config.toml
norm_place = "pre"
norm_eps = 1e-05
positions = "learned"
qk_norm = false
bias = "none"
init_std_qkv = 0.0428
init_std_o = 0.00661
init_std_up = 0.0428
optimizer = "muon"
beta1 = 0.93
decay_shape = "sqrt"
max_seq_len = 512
Each number is 128 + 24 x the weight over its row's rms, rounded and kept within 0 to 255. Layers, rows and columns count from 0. The size above them is the row's rms in percent of the matrix's.

# layer 17 MLP up, 384x96, rms 0.155, rows 88-123, columns 0-95
size [ 98 106  93 107 104  95  98 101 100  96 114 101  98 104 104 101  97 101  97  90  97  86  86 109  95 102 115 100 106  95 102  99  94  94 131  86]
[[117 121 125 112 146 113 129 129 141 136  90 179  88 129 147 134 122 122 112 124 102 134 110 116 116 126 133 103 138 170 127  95 200 152 142 125 129 118 135 134 109 144 108 139 111 140 110 120 169 152  92 129 142 154 120 102 125  92 164  98 121 127 152 102 170  75 133 124 129 158 121 150 136 101 132 139 139 109 173 141 150 171 171 135 128 127 109 129  68 114  91  93 103 155 178 131]
 [150 158 138 119  91 137 139 146 138 133 168 123 155  83 114 114  86 156 145 107 120 170 141 115 128 182 130  76 142 142 133 132 116 146 121 116  80 117 149 106 124 101 143 133  69 132  90 127 125 122  95 133 142 143 140 160 129 170 146 123 109 150 100 104 113 133  83 110 105 142 137 153 138 112 106 114 128 142 155 137 153 131 130 131 136 137 128 166 124 116  84  84 127 101 164 191]
 [182 111 123  96  95 143 134 144 110 103 137 159 135 149 127 145 177 136 128 140 100 134 107 154 125 135  75 148  81 119 122 113 170 129 125 148 118  92 145 103 137 155 161 137 123 119 172  76 100 145 183 149 149 115 141 131 102 108 148 149 115 110 108 102 149 117 107 123 117 154  77 113 156 131 130 115 149 136 148 151 176 111 134  98 139 116 111 119 118  88 144  95 135 170 117 130]
 [102 130 156 118 150 160  83 163 160 114  85 122 126 125 103 133 153 169 165 125 121 116  97  82 139  97  93 123 100 145 122 132 161 146 119  54 116 134 147 119 123 123 150 134  95  99 123 157 145 101 113 110 169 110 154 131 113 106 144 109 180 152 144 137 154  95 159 130  87 125  76 132 142 152 110 150 136 141 164 137 132 116 123 108 118 150 133 121 168 148 146 147 134 126 110 139]
 [ 88 100 146 152 143 138 145 117  90 128  95 121 110 147 123 131 105 126 139 122 135 135 137  99 131 133  90 151 146  97 146 131  85 182  89 108 115 128 143 107 150 153 181 129 165 117 149 177 107 131 121 145 103 132 179 119 107 122  89 146  98 103 157 108 143 131 142 120 121 133 137 105 119 106 165 143 125  98 100  80 131 147 132  78 154 123 126 147 113 136  83 156 137 135 125 183]
 [161 139 156 145 104 143  91 119 128 135 112 132 102 123 123  94 152 138  90 112 141 130 121 116 170 143 132 148 133 110 109 114 106 147 130 131 124 114 108 148 124 144 138 144 105 118  85 126  59 127 150 134 134 137 147 162 132 146 136 120 141  89 161 114 100 157 128  92 119 128 109 170  91  88  95 163 152  83 129 118 173  98 155 100 139 110 171 134 157 151  87 131 154  88 173 126]
 [142  78 156 141 112 139 195 109 156 153 152 108 147 109 105 117 114 122 127 138 127 169 137 113 166 128 142 147 149 107 126 141 165 149 114 118  80 115  88 136 113  87 148 135 111 120 166 105 153 164  95 122 140 131 113 119 134 150 105  96 117 154 134 142 155 124 140 123 115 123  97 113  80  69 120 100 147  88 138  94 141 145  99 109 133 140 150 135 147 163 123 152 100 104 164 146]
 [124 111 132 143 137 152 137 129 133 109 126 114 114 170 109 145 105 128 119 120 158 117 120 166 124  83 139 124 102 133 155  92 107 103 115 135 107 116 118 131 110 131 122  91 142 173 129 155  80  91 153 117 122 124 131 168 117 162 166 110  97 121 152 157 184 117 127 162 104 111 131 121 105 170 132 135  79  98 128 139 138 135  81 119 159 168 135 122 167  76 114 116 129 161 144 176]
 [129  81 154 172 122 124 157 125  79 139 132 158 144  87 119 109 147 155 149  99 136 118 101 127  91  90 118 151 160 154 117 119 156 112  81 156 129 117 137 139 141 120 139 145 120 102 142 124 140 129 133 172 161 145 176 120 127 148  90 141 133 121  92 163 135 123 131 116  59 130 141 170 117 117 136 140 108 113 105 150  92 148 122 109 130 153 180 102 115 151  94 119 138 139 155 150]
 [163 143 147 123 126  94 134 149 130 157 148 162  83 119 118 106 103 122 140 147 148 152 127 104  87 133 148 157 134 148 151  87 125 130  98 153  95 156 114 145 122 184 114 104 139  87 112 110 112 149 128 101 159  97 162 139  75 120 106 130 124 114 169 168 126 105 115 110 119 122 111 187 138  97 126 121 131 108 133 161 121 155 137  90 116 127 129 105 122 140 174 118 141 180 152 106]
 [119 163 168 131 103 120 120  85 136 113 109 108 132 112 116 120  91 142 157 129 123 132 127 126 113 151 152 153 136 134 114 158 168 129 104  90 113 144 152 150 111 120 101 108 123 112 143 123 135 126 121 149 124 127 164 123 150 135 178 167 152  92 167 130  65 105 131 101 144 127 140 128 126 109 141 155 116 108 128 150 176 138  79 110 134 106  80  99 168 101 135 118 130 152 175 190]
 [146 123 144 203  88 141 110 113 148 168 105 136  85 145 120  94 150 119 150 110  91 117 108 132 125 179  85 126 161 119 141 117 114 131 131 112 129 122 147 134 121 123 160 113 109 129 144 131 144 136 146  62 135 143 131 142 122 130 122 106  87 102 132  74 149 138 135 143 138 105 174 104 176 136 142 134 108  98 131 147 156 128 136  72 102 107 173 112  91 118 137 127 139 116 138 118]
 [140 140 160 119 131 148 122 137 155 113  93 101 114 136 148 132 139 129 135  93  61 105 161 100 103 146  97 165 157 159 121 110 128 112 134  94 148 120 130 104 132 160 105 134 120 151 145 126 122 150 142 129 145 139 155 142 142 106 136 122 141 118 111 149 110 141  65 126 110  77 140 128 163  98 143 181 143 121 102 176 104 158 141 137 158 107 136 135 163 136  77 111  67 126 111 123]
 [106 124  93 143 127 122 134 131 105  79 140  67 110 116 143 163 103 110 170 136 142 149 127 180 154 131 105  87 129 133  98 154 104 124 109 129 115 116 145 121 123 163 175  98 131 127 130 121  92 114 125 112 147 132 131 146  76 157 104 131 113 132 111 130 139 133  93 114 172 131 160 127 135  93 121 152 137 141 149 138 128 118  96 130 170 135 153 121  69 121 102 148 142 162 185 152]
 [159 135 158 100 123 161 174 128 124 142 164 166 127 164 121 101 113 142 115 135  90 159 106 166 126 135 116 102 144 130 165 138 160  83 144 130 124 121  97 101 103 138 158  84 101 100 128 136 132 124 105 146 114 129 150 118 105 113 143 129 104 139  87  87 109 142 120 124 177 124 120  81 168 155 162 137 133  91 136 157 156 137  60 133 125 123 141 108 152 125 113 107 130 121 162 131]
 [ 90 120 108 130 116  95 152 106 111 120 108  91 153 159 162 112  79 136 142 171 135  69 110 132  82 137 107 153 140 157 168 103 109 161 143 135 132 126 115 104 110 162 117 131 117 143 103 142 107 144 126 101 108 148 133 132 104 166 128 108 138 173 154 148 140 147 143  91 101 123 126  93 139 140 132 210 141 150  97 156 182 132 130 145 121 120 122 128 139 123 138 113 110 122 132 113]
 [164 134  97 140 118 141 120 114 118 127  91 139  95 130 107 114  91  80 140 147 120 113 169 188 160 146 109 189  98 142 157 110  95  97 123 165 152 144 124 122 116 100 138 157 140 135  99 153  93 128  73 112 139 134 149 130  83 161 139 149 145  99 152 116 111 127 138 114 138 136 126 133 135 135 156 166 120 136 118 125 110 132 150 167 153 113 125 160 110 103 165 103  83 151 127 126]
 [148 141 168  82 101 129 120 142 145 133 118 169 142  80  61 131 136 138 118 121 160 143 121 196 122 103 125 159 115 133 122 130  95 109 121  87 130  91 127 175 128 129 156 129 144 118 125 172 118 109 143 110 156 117 151 118 101 137 140 179 120 107 112 109 135 111 134 120 110 138 101 152  98 140 154 128 146 117 101 162 126 133 146  92 158 140 135 137 110 101 136 121 113 182 164 162]
 [121  93 114 152 145 131 154  97 121 109 172 111 122 130 119 174 112 148 145 127 138 115  85 147 122 143  96 108 130 148 119  91 145  97 188 109 144 115  92 110 111 115 124 153  90 139 109 145 112 125 135 114 144 132 143 162  58 150 120 144 122 127 113 164 122 106 111 153 139 114 106  97 175 148 109 166 103 145 138 133 129 157  98 158 114  98 146 151 109 119 164 136 120 164 174  93]
 [138 124 120 151 137 133 181 116 117  97 128 132 131 138 122 139 159 149  93 155 108 200  93  95 142 112 133 188 114 163 129 114 117 141 128 134 124  90 137 130 128 105 102 105 121 147 108 150 117 132 154 161 156 115 151 117 103 127 182 105  84 131 133 154  84 104  86 142  96 119 154 163 146 121 148 124 139  89 131 143 101 113 115  90 147 126 100 141 101 163 113 138  94 131 149 113]
 [137 132 127  82 153 109 151 142 175 120 175 116  98 100 130  97 161  88 153 113 164 120 166 122 149  86 112 144 132 148  89 138 115 175 111 121 133 116 132 118  93 142 164 117 119 113 131 132 119  98  94  98  94 131 157 103  92 131 118 162 151 167 118 143 151 122 131 130 148 116 114 147 145 150 130 135 175  98 153 126 107 101 127 138 104 164 127 119 135  98 142  61 157 130 114 134]
 [162 119 147 143 153 161 105 163 129 113  98 117 130 152 128 132 141 169 121 115 111 168 106 136 147 107 114 150 102  97 135 122 141 148 140 127 161 109 135 112 128  99 116 139 152 135 103 168 114 161 141  91  97  87 105  76 140 106 128 116 136  96 133 118 124 176 149  86 160 126 144  88 114 119 163 117  89 139 136 179 131 108 125 125 159 127 125 158 125 118 123  97  69 166  90 143]
 [109 181 119 114 173 137 126 126 125 148 103  95 158 103 137 155  93 139 121 141  88 171 134 123 104  65 101 145 127 170 109 117 126 186 126  93 114 140 155 125 102 143 143 134 114  96 117 141 123 156 138 158 119 134 138 137 111 111 143 119 146 145 129 129 143 121 152 137 132  94 136 109 163  62 140 139 170 161 143 108 111 115 104 130  92 163 161 155 135 123 115 136  95 146 105  97]
 [113 134 109 134 150 148 137 108 143  88 130 141 111 101 143  76 143 123 110 161 163 172 129 130 146 121 118 117 166 129 150 122 155  78  97 138 120 130 144  74 135 146 130 129 134 142 105 140 103  77 158 103 109 154 137 123 120 179 105 125 139 153  94 123 133 111  94 110 133 144 173 161 106 120 150 134 106  83 108 164 160 135 120 164 152 133 154 140 120 133 121 107  71 103 148 163]
 [136 149 164 118 162 126 146 125 121 142 131 153 104 120 123 135 131  96 150 143 193 123 118 103  59 127 138 137 150 142 179 104  77 158 112 149  95 135 114  77 122 122 158 109 167 111 112 155 147 121 129 106 158 124 154  87 155 140 137 156 144 115  96 121 133 153 132 110 123 124 131 121  95 165 101 127  87 148 146 144 152 116  97 130 142 149  97 109 158  92 126 121  79 127 124 134]
 [122  83 115 152 121 135 154 132 132 142 152 124 152 127 118 101 153 121 124 147 139 149 132 111 115  87  83 116 137 124 163  94 130  93 120 120  85 147 125 131 146 164 128 173 111 147 160 133 121  97 101 105  99 139 158 191  97 109 119 173 157 151 139 135 116 103 133 167 181 121 134  94 133 133 107  95 129 123 131 149 127  71 158 102 131 139 108 163 114  94 150 104 140 148 156 146]
 [156 118 146 121 128 161 144 143 128  91 130 145 154 100 143 109  82 144 112 159 150 166 116 128 124 123 131  79  98 132 156 157  96 127 133 135 112 109  97 116 114 152 111 139 106  97 117 208 121 133 143 144 117 105 158 157 175 103  94 123 152 158 151  97 117  83 155  99 163 100 116 160 103 128 133 108 109 147 121 169 138 117 110 104  78 122 117 130 135 148 158 125 115 105 135 118]
 [135  93 124 139 146 155  87 100 160 129 157 126 126 128  81 138 144 130 155 126 146 127 121 129 130 128 120 110 102 139 147  93 121 141  99 102 134  88 117 160  99 151 165 158 153 121 136 154 133 111 118  90 147 119 160 140 101 102 117 103 118  99 141 173 143 125 199 135 136  73 105 164 119 145 130 187 127 125 124 160 100 131 103 113 116 115 129 128  66 151 119 109 138 111 110 158]
 [ 84 106 103 136 110 142 108 128 141  89 104 124 108 139 142 180 134  77 156 126 141 153  99 125 140 161 165 171 125 130 118  90  81 129 135 109 111 119 142 116 149 150 128  74 111 116 149 169 163 171 119 136 131 172 155 136 107 132 118 151 120 140 110 113 124  93 148 117 144 109 107 138 139 124 136 125 127 128 167  80 144 152 139 105  95 136 164 125 133  79 121 149 135 145 184 128]
 [162  99 139 128  80 156 144 133 111 145  52 138 163 104 112 135 108 100 132 147 137 159 154 141 117 110 127 150 155 114 157 134 129 198 129 138  99 113 149 121 157 133 156 136 102  84  92 154 125  86 153 107  93 105 149 129 114 152 117 155 120 131 105 127 110  92 116 150 138 154 109 130 142 136 117 109 121  83 126 126 133 106 125 143 155 150 175  97 128 142 182 126 125 122 114 123]
 [144 120 147 161 148 155 136 143 185 144 143 120 162 110 111 136 112 145 170 135 135 125 104 126 124 122  99 125 117 117  83  99 143 127 115 117  84 102 150 100 140  90 120 101 109 118 174  92 146 106 113 122 166  44 137 128 135 131 127 105 108 132 150 135 128 174 106 142 120 133 153 102 149 157 118 130 169 131 133 154 151 120 145 118 144 155 156 137  78 131 152 153 123  93  84 120]
 [131 128 171 150 140 148 137 132 118  97 133 125 136 122 116 117 122 103 127 139 165 102 129 184 114 123 123 118  74 118 186 128 121 111 119 130 109 117 119 103 136 106 176 156 167 152 160 103 136 121  96 169 134 115 115 109  85 146 116 128 124 142 129 124 108  95 129 100 117 137 138 141 105 124 119 112 156 135 104 117 152 131 149 139 128 157 143 129  63 106  81 195  85 111 137 175]
 [117 111 134 137 135 116 201 153 115  78 113 140 139 135 123  88 123 121 183 115 120 132 155 150 114 138 101 150 118  95 104 148 130 162 143 124 119 137 132 117 152 105 151  63 101 127 121 125 134 156 113  74 144 111 143 162 141  91 133  84  89 125 123 131 164 160 166 134 146 158 133 128 141 172 161 133 108  92 150 108 132 153 140 121 116 137 127 147 143  89 120 123 144 145 106  94]
 [172 120 160 148 161 111 124 144 125 108 136 149 146 117 151 126 115 118 117 144 103 133  94 147 144 149 104 134 113 138 141 148 155 143 125 161 122 137 109  81 110 107 113 157 139  93  85 141 141 146 113 129 192  67 116  94 138 106  97  83 126 102 137 121 123 180 149  96 134 134 155 117  99 171  82 115 121 137 119 128  78 138 155 130 159 112 139 152 115  92 169 134 119 120 146 136]
 [106 176 129 154 125 145 158 115 112 118 125 115  92 130 154 118 113  97 123 164 104 191  89 128 110 152 122 176 119 115 142 112 108 115  67 116 101 128 125  95 121 115 176 153 135 111 130 161 127 112 147 123 137 154 175 106  98 140 128 128 108 113 151 115  86 154 119 124  93 126 182 119 158 160 145 138  89 154 106 103 148 136 125 135 142 132 124 123 129 166 130  97  99 160 136 150]
 [123 150  87 126 148 136 134 106 143 120 123 169  92  95  98 120 130  98 155 128 111 115 136 122 148 122  71 133  79 143 120 113 126 108 137 138 116 154 136 141 140  98 160 148 120 140 133  96 105 145 116 105 108 157 143 122 115 165 144 149 148 127 107  88 127 146 151 119 132 133 151  69 122 119 172 136 185 135 155 140 109  80 148 154 147  95 126 126 112 146  67 100 126 140 155 178]]
# layer 17 MLP down (transposed), 384x96, rms 0.172, rows 88-123, columns 0-95
size [ 94 118  92 105 100  83  92 105  97  91 126 103  92 106 105  99  95 112  91  95  94  88  98  97  94 101 116  98 100  95  93 100  97  87 138  89]
[[133 146 156 144  81 139 120 118 110 143 140 114 137 126 130  79 126 162 123 126 138 159 123 115 186 109  78 175 131 111 146 146  95 124  58 145 148 149 139 129 168 101 125 160 130 140 169 113  88 126 134 144 125 121  82 146 154 106 112 118 141 131 165 116 120  91 109  74 148 126 125  96 146 155 101 141 145 131 149 131  99 151 145 164 122 118 123 124 155 136 133  87 140 142  99 109]
 [125 126  88 108 147 144  89 134 142 131 147 163 123 101 163  69 128 141 113 127 142  96  99 125 134 162 149 152 128 123 182  82 135 114 119 168 162 136 152 128 140 131 179  66 151 106 137 128 122 108 101 112 106  83 130 127 135 115 135 100 131 194 171 122 110 113 145 119 156 144 109 119 137 130 149 141 107 121  89 129 131 123  95 147  84 123 133 122 165 108 121 131 111 141 155 121]
 [106 141 117 154 111 103 115 115 123 140 140 133 111 148 139  90 107 138  83 118 134 129 104 136 128 110 181 130 161 145 101 109  74 133 169  94 156 154 111 117 104  99  97 134 123 119 134 173 166  90 132 108 117 165 113  91 184  97 126 154 160 131 148 112 117 165 125 130 154 142 115 105 160 135 130 145 119 147 142 102  97 118  95  91 150 123 146 141 128 120 144 121 187 127 165 103]
 [164 140 130 139 101 129 117 142  84 149  86 109 164 166 133 162  88 132 109 147 146 123 158 135 170 163  98 106 134 129  85 106 189 129 118 137 143 128 122 114 162 127 132 132  97 139 143 112 121 126 126 152 106 102  76  90  91 125 104 161 150 145 167 139 139 159 118 108 125 107 120 137 121 126 112  97 146  87 120 125 126 129 134 130 123 163 146 134 136  63 145 123 181 106 141 125]
 [159 124 104 134 125 137 127 150 145 110 142 117 148 152  96  85  96  92 113 143 142 134  90 181 103 143 130 136  95 141 100 139 117 166 112 164 129 129 109 135 145 134 126 125 120  92 149 130 191 113 142 147 155  93 131 120  29 155 121 119 100 114 153 151 153 150 147 167 134 106 164 120 130 114 141 160 125 111 131 119  96 125 104 156 123 141 139 121 119 122 140 137  88  96 136 136]
 [101  84 112 128 113  79 131 112 132 147 126 148 109 117 141  90 145  96 113 107 100  81  85 144  92 131  83 113 143 136 134 118 132 119 136 147 134 152 109 161 130  95 129 143 154 140 122 159 122 123 113 160 104 118 142 153 108 150 174 149 136 145  95 146  88 116 122 164 159 157 102 135 127 136  93 138 133 161 100 138 150 143 109 135 135  95 154 113 184 182 117  90 133 157 153 155]
 [151 115 110 135 116 122 140 157 130 112 150 141 168 138 145 107 130 135 124 132 133 143 111  91 102 168 117 118 164 126 129  95  92 100 159 169 124 161 156 101 138 128  87 106 135  87 129 109 126  71 114 101 130 124 144 111 129  67 140 161 123 130 132 119 157 132 109 149 126 110 144 135 107 169 167 118 149  91  98 118 130 108 155 117 135 145 129 175 108  74 150 190 142 120 145 106]
 [107 202 142 124 124 144 129  63 141 140 131 163 177 101 112 111 137 134 148 103 103 157 106 119  72 159 125 121 115  90 141 122 137 151 163 110 154 130 103 140 119 145 158 100 125 127 140 129 171 139 128 131 165 101 120 133 110 141 127  99 130 124 141  63 156 167 143  91 116 169 109 141 106 138 115 120 149 130 109  98 104 114 133 111 112 109 132 145 133 157 107 147  93 156 129 141]
 [111 144 106  95 160 123 114 133 150 104 141 112 108 187 137 152 130  83 143 144 126 107 176  99 163 140 145 129  66 107 120 158 137 149 140 112 102 112 130  98 127 139 121 130 117 123 123 148 112  98 138 117 110 100 111 133 128 112 154 154 102 103 138 154 121 157 117 131 189 140 110  74 124 149 126  92 125 151 156 131 156 105 140 122 125 155 109 173  93 122 195 130 138 111  97 118]
 [117 163 123 131 160 137 126 130 101 127 105 113 185 115  90 147 117 136 125 123  79 117 102 140 141 113 133 146  95 121 116 130 141 157 122 102 110 135 114 106 137  69 125 136 108 167 127 129 154 109 150 120 121 178 122 124 176 141 129 117 143 160  97  93 165 133 150 158 154 163 106  94 129 137 110 132 159  79 131 105 120 114 107 177 155  96 169 167 123 162  99 120 110 111 111 113]
 [110  84 134 110 157 144 120 145 139 144 146 130 132 155  96 124  89 122 104 114 121 114 149 115 162 105 124 139 144 188 142 105  87 121 123 124 148 131 132 123 124 134 197 164 142 138  83 180  86 168 127 102 124 157 121 140 160 131  99 107 112 136 140  94  92 103 100 125  95 153 135 149 119 109 134 133 112 158 142 125 123 109 156 110 129 111 131  96 117 177 122 176  84 138 111 136]
 [ 92 132 106 126 133 122 146 163 145  84 119 128  85 114 129 128 121 155 159  94 132 155 128 140 134  87 134 175 136  84 121 133 110 116 122 159 127 107 142  99 138 124 137 147 118 143  71 118 121 117 109 155 140 175 188 133 115 112 122 104 109 133 126  54 158 159 122 147 140 132 134 192 152 146 114 134 128 165 116 123 112 123 142 116 136 111 141 158 178 115 106 114 101 144 110 107]
 [160 141 105 129 127 111 124 163  95 141 135 122 114 111 112 115 104 102 114 147 126 109 115 134 131 151 122 124 100 141 102 119 121 141 142 119 141 141  92 102 149 113 173 107 136  82 138 190 118 146 161 157 158 120  49 135 167 162 130 152 139 113 136 121 128  71 128 113  93 148 160 144 134 111 144  93 154 161 154 116 131 106  88 155  67 130 160 114 118 141 135 143 143 154 130 125]
 [116 163  91 116 100 120 115 118 145 110 152  90 152 104 105 155 113 124 149 158 148 138 154 155 109 128 153  71 119 127 102 126 104 155  95 161 112 174 118 156 111 134 107 157 138 148 163  86 107 134 147 119 158 100 106 119 101 112 102 138 133 189 126 156 157 134 110 116 138 115 152 132 149 124  65 106  65 145 157 145 132 119 126 130 136 138 121  99 116 131 166 119 122 160 134 135]
 [162  93 116 169 127 144 105  77 125 131 110 130 104  97 121  77 136 115 116 143 165 110 124 121 135 153 147 109 132 127 147 155  92 130 100 120 136 152 126 103 108 149 128 159 175 147 122  98 106 119 114 156 161  84 100 103 144  76 131 176 143 122 152 111 122 154 140 113 127 106 156 171 151 135  94 116 152 146 139 125 174 150 113 155 112 169 118 101 129 150  79 141 126 104 139 120]
 [134 120 129 131 115 130 128 145 117 111 166 119 144 100 105 164 195 104  93 122 112 129 147  94 151 119 150 143 118  99 131 143 116  76 145 141 129 155 167 152 126 119 135 169 131 128 128 114 105 145 110 138 106 148 127  97 125 141 139 128 133 100 127 135  66  97 114  85 141 125 140 133 134 118 156 127 123 113 176  92  50 169 141  79 114 127 124 136 150 129 151 144 160 107 167 125]
 [117 138 139 102 135 118 136 157 148 184 119 117 116 108 109 119 112 123 100 156 142 133 130 120 101 111  86 154 147 138 133 147 150 124 107 137 123 161 161  89  57 151 131 116 149 125 116 123 106  92 118  86  87 162  86  98 125 137 126 136 148 150 171 131 143 150 141 119 123 105 169 134  86 142 183 153 155 155 122 156 169 113 141 146 116 128 104 109 105  85 153 123 104 133 121 155]
 [143 113 138 121 114 112 102 119  95 136 102 155 154 136 114 149 139 103 120 145 145 142 132 125 112 107 122 163 111 131 115 171 143  99 134 148 128 136 109 102 131 101 125 170 162 132 104 180 133 133 160 127 115 166 157  91  75  92 169 145 109  65 141 143 143 139  94 121 108 103 112 125 147 103 118  84 135 154 129 174 126 117 145 124 196 125 146 126 146 108 138 104 100 104 131 163]
 [112 124 162 127 132 150  76 110 103 145 136 163 152 106 123 136 150 119 105 123 169 116 145 132 121 142 156 136 102 112 122 103 108 110 104 130 120 131 103  87 109 122 102 135  99  92 166 115 113 125 139 145 131  60 120 150 167  91 157 150 131  87 195 173  89 115  88 117 124 136 124 157 144 114 114 139 169 145 123 144 133 149 158 135 139 146 131 106 162 178 137 131 106 112 122 111]
 [114 154 154 130 151 147 113 150 136 151 106 132 137 142 127 159 147  93 125 122 135 131 104 139 133 138  95 151 141  90 144 138 111 107  97 163 124 122 116  87 126 130 104 160  99 162 151 134 169 117 127 120 152 151 166  83  91 105  94 131 137 114  91 146 117 127 139 118 187 114 123  83 142 158 140 143 110 158  88 126 140 164 173  80 117 152 102 105 144 151 111  98  84 148 117 155]
 [123 125 152 139  93 132 128 139  98 127 125 151 158 140 129 150 112 157 136 187 106 125 103 138  99 137 145 127 131 137 170  90 151  83 154 108 138 145 122 177 165  94  88 113  82 166 120 104 107  90 117 137 113 135 131 129 101 132 124  97 109 128 152 111 140 142 110 139 103 105 110 156 111 127 136  98 102 182  82 114 131 155 112 124 145 142 163 147 143 123 115 177  87 165 125 145]
 [ 61 124 109 156 131 112 141 152 140 140 118 137 137 115 131 115  70  73 106 143 140 124 139 116 140 114 127 155 166 128 156 132 142 112 132 147  92 124 109  99 150 124 122 113 144 134 147  81 141 134 113 107 146 135 121  87 176 119 140 124 123 149 148 130 137 111 106 142 155  94 120 148 120 117 125 172 182 129  80  95 170 167 120 108  97 174 168 108 106 163 150 132 142 122 124 109]
 [161 151 167 170 107 126 139 125 142 112 139 115 115 133 153 149 129 121 158 147 136 171 124  72 111 141 137 188  65 117 177 132 113 106 126 162 122 119 145  97 130  84 136 115 130 137 102 112 105 126 122 143 157 117 114  99 130 133 106 175 150 144 154 127 103 123 117 130  96 134 120 150 123 136  62 134 139 134 139  95  79 116 126 118 143 145 142 174 111 127  99 107  85 121 144 137]
 [123 109 169 128 132 127 147 142 155 119  90 133 104 149 140 116 140 114 145 145 155 142 121 111 101 104 131 158 101 131 108  80  87  99 119 104 107 123 133 161 215  87 156  91  78 107 142 148 133 139 130 125 143 179 135 145 121 132 134 114 141 131 133 111 147  92 172 145 156 145 133  56 125  88 126 139 152 104 125 167 126 117 114 142 151 124 137 148 144 130 126 126 114 152 116 119]
 [113 105 117 105 143 125  96 120 189 121 116 170 128 142 103 142 118 115 119 157 124 122 149 191 128 110 128  85 101 147 135 108 105 124 144 130 126 138 138 127 131 132 139 168 151 146  72 136 140 119 129 144 149 131  80 114 189 134 141 127 110 170 119 114  98  79  89 127 119 119  98 118 174 156 172 131 172 102  90 125 153  99 143 125 137 134 134  98 116 134 154 126 116 116 120  94]
 [121 154 158 102 137  88 152 117 122 113 135 117 129  81 133 106 116 123 141  89 125 151  77 140 118 136 189  99 139 127 156 164 162 155 133 121 162 172 127 133 125 120 110 134 110 110  89 105 162 138 144 108 124 122 146 125 130 118 155  80 147 114 127 116 144  98 103 129 123 150 136 196 117 170 139 142 150 140 152 124  92  69 116 139  98 141 119 107 127 162 118 122 167 108 107 127]
 [123 161 145 109 161  97 125  95 114 120 136 132 151 117 107 144 120  87 107 128  73 124 142  82 117 143 111 156  83 134 145 143 112 147 136 133 147 111  92  95 127  72 109 102 148 139 128 162 159 106 141 156 152 103 133 152 150 152  98 140 128 134 122 158  69 134 150  98  78 137 146 117 168 147 126 137 157 147 143 127 106  91 119 129 164 174 134 109 109 146 128 146 169 140 131 142]
 [102 141 146 128  92 123 127 122 142 142  96 129 127 117 156 126 138 172 144 152 134 115 137 131 120  88  90 154 136  87 125 170 158 169 107 147 141 155 111 135 121 113 134 136 120 132 138  94 110 149 137 120  58 141  99 108 119 100 122 107  97  95 159 123 102 165 149 166 122  96 107 134 137 149  81  92 149 179 112 154 123 142 145 131 122 128 198 151 156 125 125 127 121 119  89 145]
 [106 147  97 133 104 126 148 120 109 130 114 166 110 156 148 132 125 133 128 125 152 141 185 164 102 149 104 124 127  97  96 129 130 152 123 156 125 125 133 111 136  99 182 134 112 124 134 114 151 146 134 107 149 135 142 143 149 181 125 107 126 129 122 170 116  78 132 152 125  94  92 141 139 133 137  82 121 119 129  56 183 136  99 152 115 147 138  97  92 133  99 116 130 183 113  97]
 [110 115 121 100 144 144 128 100 147 177  87 142 144  81 141 129 156 132 123 176 122 104 125 120 159 125 122 120 155 110 137 134  91 124 139 150 162 123  93 139  82 108 141  92 143 140  86  80 179 147 114 168 125 147  77 142 156 148 112 131 153 163 114 116 146 128 138 130 140  95 130 110 119 155 162 133 166 156 127 132 119  74 109 108 110 116  98 148 131 147 114 160 132  90 129 128]
 [107 115 122 121 130  66 155 134  88 161 108  90 111 131 131 145  97 118 129 134 138 146 132 131 167 144 123  93 123 141 147 137 156 138 138 109 167 130  93 147 110 143 149 135 140 154 101 125  71 159 143 103 124 189 138 122  84 143 137 121 116 120 132 165 168  98 124 148 147  94 122 106 115  87 117 177 117 113 105 106 103 154  90 159 151 161 114 127 142 138 124 106 155 148 148  94]
 [131 134 124  94 108 117 133 149  97 174 166 116 108 131 130 103 142 168 110 114 122 186 114 135 160 109 154 126 120 136  93 153  97 113 109 107 108 110 150 120 139 123 112 100  99 115 122 144  98 175 140  99 142  81 117 142 178 117 147 100 169 141 120  96 134 163 158 125 126 117 140 125 152 152 175 163 139 129 144 106 164 116 108 110 145  73 106 103 157 143 153  89 139 128 144 119]
 [104 104 134 110  95 134 114  94 223 133 133 128 122 157 156 114 116 103 132 140 140 127  97 108 103 126 141 123 133 116 114 133 143  87 123 159 111 129 162 106 106 123 104 152 132  96 104 104 139 140 114 103 104 148 144 129 114 146 147 106 155 150 129  73 176  76 116 150 123  91 153 150 153 136 104 175 110  98 118 135 146 155 126 146 129 151 153 140 136 170 123 116 149 143 116 168]
 [ 91 140  83 106 134 158 158 151 182 146 108 150  99 159  84 140 122  96 159 132 143 124 113 117 147  96 114 136 141 159 132 136  97 148  89 111 130 115 151 155 124 123 175 105 131 119 159 116 137 131 123 118 128 131 173 112  97 138 126 119  93 138 120 110 162 122 152 104 130 114 126  98 132  82 136 124 141 154 108 146 164 161  89  71 170  96 114 110 155 141 161 150  98 114 141 135]
 [129 153 182 128 155 150 172 123 121 153 105 136  79 140 106 104 107 145 143 141 163 146 161 103 114 174 138 164 143 120 101 149  69 104 103 146 119 140 129  60 114 128  80 133 157 137 114 155 147 110 128 122 124 123 154 146 126 141 115 133 123 116 150 116 102 105  98 116  85 137 124 128 127 110 141 138 105 126 187 148 125 162 131 157 113 126  97 132 119 111 109  93 122 114 116 177]
 [126 123  99 114 118 161 139  99 143 128 100 162 109 110 182 107 139  95 104 109 129 126 119 125 130 140 155 125 114 123 110 125 138 109 148  88 150 170 124 112 134  81 134 144 144 149 136 116 135 181 132 179 105 143 103 165 126 102 141 153 113  97 123 136 119 113 146 121 156 126 149 127 135  73 120 137 115 186  60 128 138 116 149 110 123 167 132 109  96 167  82 102 129 159 146 122]]